Weights of a small transformer language model.
Size: width 64, 2 heads of 32, MLP 192 SwiGLU.
Architecture: LayerNorm before each block, rotary positions, no biases in attention or MLP, untied embeddings, normalized queries and keys, value embeddings, skips across layers.
Training: 83M tokens, 5087 steps.
Each number is 50 + 10 x the weight over its row's rms, rounded and kept within 0 to 99. Layers, rows and columns count from 0. The size before them is the row's rms in percent of the matrix's.

# layer 10 MLP gate, 192x64, rms 0.271, rows 0-50, columns 0-63
085:54 50 42 67 57 50 30 41 36 38 45 51 46 51 72 54 44 48 46 52 18 44 49 52 56 51 55 43 71 49 52 65 40 66 54 53 53 50 69 48 63 61 57 44 36 62 43 61 51 48 51 51 46 48 30 62 45 60 54 42 37 49 56 52
086:49 46 45 53 42 66 49 78 58 55 57 74 45 42 46 56 41 54 63 38 73 59 59 50 55 47 35 40 42 41 62 43 42 43 34 58 58 46 47 30 57 58 35 41 65 52 39 55 51 50 51 41 46 60 51 45 44 49 38 41 55 62 36 46
100:61 42 36 43 46 57 55 40 71 43 42 52 42 49 69 54 60 54 57 49 32 55 43 53 56 61 58 48 47 44 42 39 47 66 47 35 47 36 43 38 46 48 59 45 20 55 53 74 55 59 51 52 62 60 37 61 54 44 40 64 60 47 64 53
098:73 43 61 49 44 34 61 54 38 36 49 48 46 47 42 60 62 57 44 61 39 48 49 47 62 47 55 49 48 55 50 36 63 49 43 41 61 38 45 47 57 50 52 57 63 58 47 35 31 74 32 50 52 53 52 49 57 45 23 34 40 59 62 54
084:64 50 46 44 51 61 54 42 69 56 56 48 64 51 52 71 63 72 45 44 46 28 45 61 46 46 51 48 42 41 51 46 56 50 42 49 54 32 47 45 31 45 63 34 41 51 47 60 59 40 55 54 67 66 36 45 45 40 42 54 53 44 72 44
095:53 58 52 55 50 67 68 59 49 56 51 54 55 23 45 54 63 49 48 53 50 54 49 61 55 76 41 60 38 46 53 30 46 49 60 47 36 44 53 55 37 37 62 50 26 54 52 47 55 58 47 31 36 59 39 49 46 59 38 45 57 65 46 39
102:50 55 41 53 50 60 57 28 52 54 54 33 38 74 69 48 32 58 45 47 47 51 50 63 65 59 36 42 37 50 53 43 58 64 42 37 61 51 61 42 51 52 54 54 56 40 47 71 46 46 29 56 38 47 62 53 47 71 47 56 46 52 41 51
099:54 39 51 45 46 59 52 52 65 54 66 45 62 43 51 42 45 67 41 54 40 57 26 56 71 45 62 72 55 33 46 55 54 44 57 44 51 52 61 31 43 37 41 33 41 45 47 56 52 54 41 57 43 52 53 68 61 66 46 41 42 55 46 35
104:51 30 32 40 54 38 51 32 57 46 36 49 59 52 61 50 64 56 44 46 46 39 47 56 53 67 58 37 48 55 72 50 61 48 42 57 57 64 53 42 37 48 59 59 49 52 59 48 40 28 51 65 36 42 51 52 54 69 50 36 67 62 53 51
103:66 32 48 36 63 37 61 55 55 51 52 39 61 48 47 51 54 50 49 62 70 52 34 48 76 55 49 34 52 50 47 32 73 43 48 25 54 45 54 52 41 51 41 35 55 56 57 50 51 43 37 54 38 53 61 47 44 45 43 50 65 50 47 60
105:57 43 43 55 64 35 50 56 57 55 62 25 64 49 62 48 41 62 50 53 47 45 42 59 46 65 39 35 45 40 52 51 68 66 49 44 57 51 46 46 40 43 54 53 32 46 42 61 53 61 37 57 36 45 65 32 37 60 46 66 44 61 57 33
101:52 57 36 61 31 67 63 54 48 42 48 67 28 50 54 66 49 54 41 36 56 52 45 54 63 46 50 54 41 53 60 42 56 59 47 49 64 55 52 47 22 51 47 44 48 63 46 45 68 50 44 57 65 64 47 39 40 55 39 47 62 38 52 32
105:55 47 39 51 57 62 45 40 46 53 40 47 62 53 55 57 54 71 58 56 61 41 59 63 68 37 38 60 43 52 51 36 55 37 57 38 53 46 56 59 66 33 32 45 41 43 59 38 50 51 43 32 35 55 52 48 41 62 30 69 48 50 37 50
111:62 52 31 55 64 35 57 43 55 47 53 36 51 41 41 52 53 58 57 55 66 38 72 49 66 49 51 42 38 39 48 42 70 45 61 49 30 44 65 58 57 37 57 51 33 29 48 44 57 37 50 50 43 50 54 37 45 63 35 47 57 55 56 55
103:54 44 36 39 48 64 67 48 55 45 61 46 76 59 59 57 43 58 45 36 51 35 43 59 67 45 36 45 46 51 45 54 62 51 38 47 58 59 39 53 45 44 57 50 36 38 28 74 54 54 38 70 47 53 49 58 58 57 52 40 44 43 48 40
112:64 35 52 52 66 39 40 56 44 62 68 43 69 42 59 54 56 51 42 53 57 57 49 56 72 66 44 62 46 66 34 40 36 47 35 51 58 62 64 45 57 31 50 54 41 46 33 44 54 52 52 36 57 51 50 39 46 50 42 38 51 38 36 55
098:55 55 37 54 56 57 47 58 52 45 40 55 34 28 59 44 60 44 52 42 50 35 65 37 47 67 40 33 57 57 46 45 58 59 49 53 44 64 50 62 55 37 55 60 53 60 53 60 53 45 20 52 46 42 72 71 38 46 50 53 60 47 46 44
096:60 54 37 53 59 41 59 69 49 60 31 42 53 47 43 55 47 46 47 55 55 58 60 58 54 55 52 40 47 32 60 47 56 62 33 39 58 50 57 49 42 38 52 39 35 37 59 48 80 43 28 58 65 47 44 42 69 42 50 39 63 48 48 45
100:51 49 53 41 54 47 45 36 60 57 57 38 69 25 53 56 49 53 55 40 58 32 58 50 63 61 57 68 64 62 59 41 44 53 58 53 45 52 48 46 58 32 54 27 58 45 54 60 62 28 47 31 62 47 57 42 46 52 43 62 47 47 37 49
095:57 39 39 60 59 31 56 51 47 46 30 64 50 42 57 43 46 48 54 47 45 34 50 76 46 63 60 54 35 42 71 48 63 48 46 42 60 48 53 53 47 43 48 38 57 54 47 72 42 43 35 66 50 56 47 49 41 40 58 56 56 60 61 30
099:73 43 53 60 47 25 63 43 43 47 45 71 53 67 60 58 57 60 47 56 57 41 42 49 51 45 58 38 54 43 49 47 47 65 40 60 38 49 65 45 42 46 65 49 38 47 47 51 30 50 37 44 34 50 53 56 78 53 47 45 43 56 45 46
101:52 57 48 44 54 65 47 60 55 51 42 56 56 45 51 37 58 45 57 50 49 63 53 51 38 56 55 45 57 58 63 54 73 40 48 54 61 74 63 53 56 41 48 54 53 41 11 41 47 42 56 39 38 27 58 34 58 51 54 51 54 49 59 46
085:68 49 51 34 49 32 55 60 55 62 36 74 66 36 51 51 37 54 43 37 55 39 63 63 58 48 43 47 47 41 56 58 50 49 53 64 53 51 32 59 34 49 64 50 46 54 57 75 38 42 51 57 46 55 46 43 54 49 42 40 58 51 60 34
107:44 38 40 54 54 39 65 39 56 48 32 58 59 56 44 64 55 72 63 52 66 47 40 47 58 57 66 30 53 42 47 41 70 51 50 46 49 38 53 46 50 45 49 48 33 53 41 57 79 46 53 52 49 63 43 56 61 66 36 47 50 55 44 62
102:63 25 56 53 57 40 49 64 48 60 50 54 49 55 46 41 56 61 60 57 60 55 48 45 35 56 66 42 62 49 55 42 65 44 26 50 81 51 72 32 37 48 53 50 41 38 42 54 41 53 48 52 44 42 57 59 57 52 48 48 39 46 43 56
118:62 24 58 40 47 49 49 66 59 63 30 46 48 39 42 49 45 56 37 39 44 51 50 53 53 65 51 65 62 61 42 48 46 54 31 58 58 52 56 49 48 51 67 27 42 52 44 51 63 37 59 45 42 59 49 48 49 48 42 46 58 64 43 75
100:54 39 60 55 33 20 52 52 54 52 43 56 60 38 59 51 44 73 56 35 58 55 45 56 49 51 50 67 39 38 49 51 58 43 50 39 59 43 67 50 52 38 39 44 36 44 37 40 60 38 53 70 41 61 43 62 58 64 54 49 58 41 56 56
097:64 40 58 48 68 49 53 76 58 54 34 43 53 40 56 40 54 47 34 47 68 63 67 41 41 53 60 30 44 49 38 54 50 55 44 57 53 47 39 53 50 41 50 34 56 42 51 46 40 47 46 33 55 65 54 47 43 69 47 57 56 56 30 56
088:51 56 47 69 50 53 53 47 61 49 53 56 70 44 51 45 55 58 61 63 55 56 40 52 55 47 38 56 39 56 63 36 36 49 38 57 61 35 47 58 51 57 39 68 47 35 41 43 32 52 42 30 59 53 32 58 49 34 40 45 59 45 69 66
091:43 65 44 57 62 53 43 60 56 59 48 47 53 53 43 51 61 45 31 34 60 48 55 58 45 48 41 63 44 52 61 64 60 52 56 52 57 54 58 34 37 58 51 47 40 53 66 60 53 34 45 44 40 49 56 39 25 53 21 41 49 52 67 33
097:41 39 62 45 55 44 65 41 45 53 46 40 38 45 65 60 48 65 51 56 60 55 39 66 68 48 34 64 47 61 59 29 58 55 47 26 50 56 54 53 40 39 53 50 40 40 32 44 50 42 62 63 62 50 47 50 59 59 38 43 52 67 59 51
099:38 50 31 49 39 36 67 56 44 43 55 57 70 41 53 46 60 54 51 50 59 50 57 41 52 59 55 60 34 51 63 40 64 58 29 43 47 72 46 59 51 45 38 57 40 46 63 58 62 61 36 37 42 47 59 55 40 59 53 61 46 50 47 27
113:67 38 54 45 68 58 49 49 53 60 33 46 73 51 54 58 62 46 58 53 41 35 59 56 53 52 53 53 49 44 72 48 64 52 50 35 52 38 51 51 47 48 30 34 46 53 35 58 40 37 53 38 46 59 46 40 47 55 41 39 63 49 68 32
098:50 64 43 64 46 65 73 43 56 49 59 40 58 52 40 53 48 56 58 51 58 58 50 55 44 40 53 48 35 58 49 43 57 46 52 34 65 38 51 50 56 44 57 59 31 43 31 35 29 35 51 45 53 50 42 36 61 41 53 47 67 69 64 55
109:54 58 38 45 38 53 56 48 53 45 60 31 63 29 39 49 54 48 47 44 66 51 47 52 62 56 41 32 46 47 44 36 46 54 52 54 58 74 51 49 38 32 50 52 40 44 51 40 60 55 50 72 44 50 64 61 61 68 41 58 45 43 63 31
113:62 24 51 62 46 55 71 50 63 49 40 54 51 54 46 51 57 40 63 62 41 48 36 55 58 39 45 48 37 60 44 27 51 45 39 50 67 50 72 60 56 28 57 53 47 41 52 50 39 49 40 56 47 60 45 40 45 54 54 53 69 46 47 60
087:69 39 41 43 45 56 42 59 62 57 57 48 40 71 43 58 46 68 46 51 51 57 56 40 45 42 55 54 44 53 41 30 40 59 39 56 52 46 64 53 34 50 40 23 46 41 60 59 57 37 69 54 56 58 33 51 66 37 56 53 61 46 58 53
096:60 50 67 33 61 45 47 46 63 52 65 41 44 42 48 39 49 44 55 43 64 47 37 42 49 47 34 39 50 60 47 57 55 55 41 51 61 62 43 39 71 51 61 58 27 54 39 34 61 53 56 64 40 57 58 59 35 57 30 42 47 62 48 45
085:36 49 48 55 62 34 39 51 60 58 46 31 46 43 50 53 53 50 32 53 61 59 73 44 63 61 38 45 35 57 46 42 53 46 47 47 55 67 64 40 42 59 62 50 52 41 30 42 45 46 39 49 44 48 51 48 35 74 42 45 57 57 61 69
091:54 48 42 68 72 28 42 57 64 53 51 47 49 50 55 56 62 61 39 49 48 64 56 45 55 59 47 48 52 37 62 51 35 48 57 59 43 73 48 40 36 59 49 31 41 49 45 64 48 41 46 36 60 46 60 43 50 77 42 47 52 44 43 45
108:85 46 51 56 57 62 54 64 50 57 68 32 41 44 53 44 32 48 65 36 51 52 56 46 49 57 50 42 66 45 47 55 66 43 41 43 65 58 52 39 56 39 42 44 37 49 47 49 55 52 52 34 59 54 56 26 51 59 44 46 45 45 41 43
110:71 36 50 63 38 50 49 51 48 44 53 49 67 61 53 60 45 56 52 64 48 51 48 42 37 71 52 58 44 52 55 44 51 53 17 49 46 63 54 46 47 18 49 50 47 51 62 58 57 62 55 30 49 50 60 46 53 47 33 50 47 45 60 46
102:50 46 31 58 50 39 46 64 50 65 28 60 49 42 42 49 58 43 64 47 53 55 71 50 55 53 39 47 34 32 52 65 61 47 40 48 63 65 36 41 48 47 52 50 65 54 49 60 43 60 35 60 43 47 70 45 57 63 37 57 34 49 44 47
103:59 46 42 43 64 51 46 44 57 59 41 59 47 50 53 48 36 46 40 45 68 33 58 54 66 62 60 43 36 61 60 50 50 59 56 61 57 44 62 54 47 32 38 24 44 44 54 57 73 49 37 35 41 56 55 45 29 59 45 45 42 56 55 40
101:62 28 46 63 38 33 50 36 52 60 56 51 51 13 58 49 40 55 36 55 59 50 43 57 58 58 58 52 47 55 43 52 65 51 29 64 51 60 59 36 55 51 56 48 54 52 47 64 37 50 64 68 38 55 50 45 58 49 43 41 51 47 51 46
104:51 47 48 49 40 67 73 61 44 48 55 40 42 41 28 42 59 61 54 48 54 44 43 61 54 67 50 48 37 34 46 34 57 56 28 55 45 55 68 47 52 48 53 43 47 51 47 48 65 43 36 52 42 61 55 51 37 60 47 45 44 51 57 79
099:41 37 35 56 57 25 55 45 47 47 39 41 55 53 67 46 57 60 52 48 76 64 58 60 63 46 67 40 49 50 41 38 51 57 60 20 67 62 48 42 51 52 60 40 51 35 48 33 48 47 50 45 48 48 48 58 63 51 57 44 51 48 49 45
086:56 73 45 47 46 58 48 53 54 44 38 36 62 48 58 34 49 58 49 42 40 53 55 58 34 69 71 39 59 53 47 64 40 59 45 46 49 47 49 51 41 28 51 37 47 42 38 57 46 25 63 44 56 57 58 63 51 48 42 34 56 63 44 60
104:52 43 26 57 31 49 50 46 37 43 40 55 50 38 56 45 56 67 45 60 30 49 65 56 59 59 51 55 47 58 44 36 65 66 64 55 45 63 64 37 44 51 43 62 48 56 35 58 52 33 47 55 54 53 48 51 43 44 55 45 73 37 62 45
101:53 36 42 51 55 57 52 66 50 57 42 39 37 35 41 35 54 51 33 48 64 52 53 71 66 56 57 53 48 65 45 47 53 55 55 50 56 37 50 60 47 48 33 38 61 48 40 49 61 42 57 64 32 73 46 33 55 59 28 46 45 50 56 57
098:45 53 61 51 51 40 47 34 44 61 59 42 64 29 52 56 68 58 43 46 59 67 67 37 63 69 39 42 62 50 62 42 50 63 54 44 46 35 38 38 44 44 53 49 50 20 41 53 43 50 37 52 52 56 52 58 58 40 57 60 60 53 55 56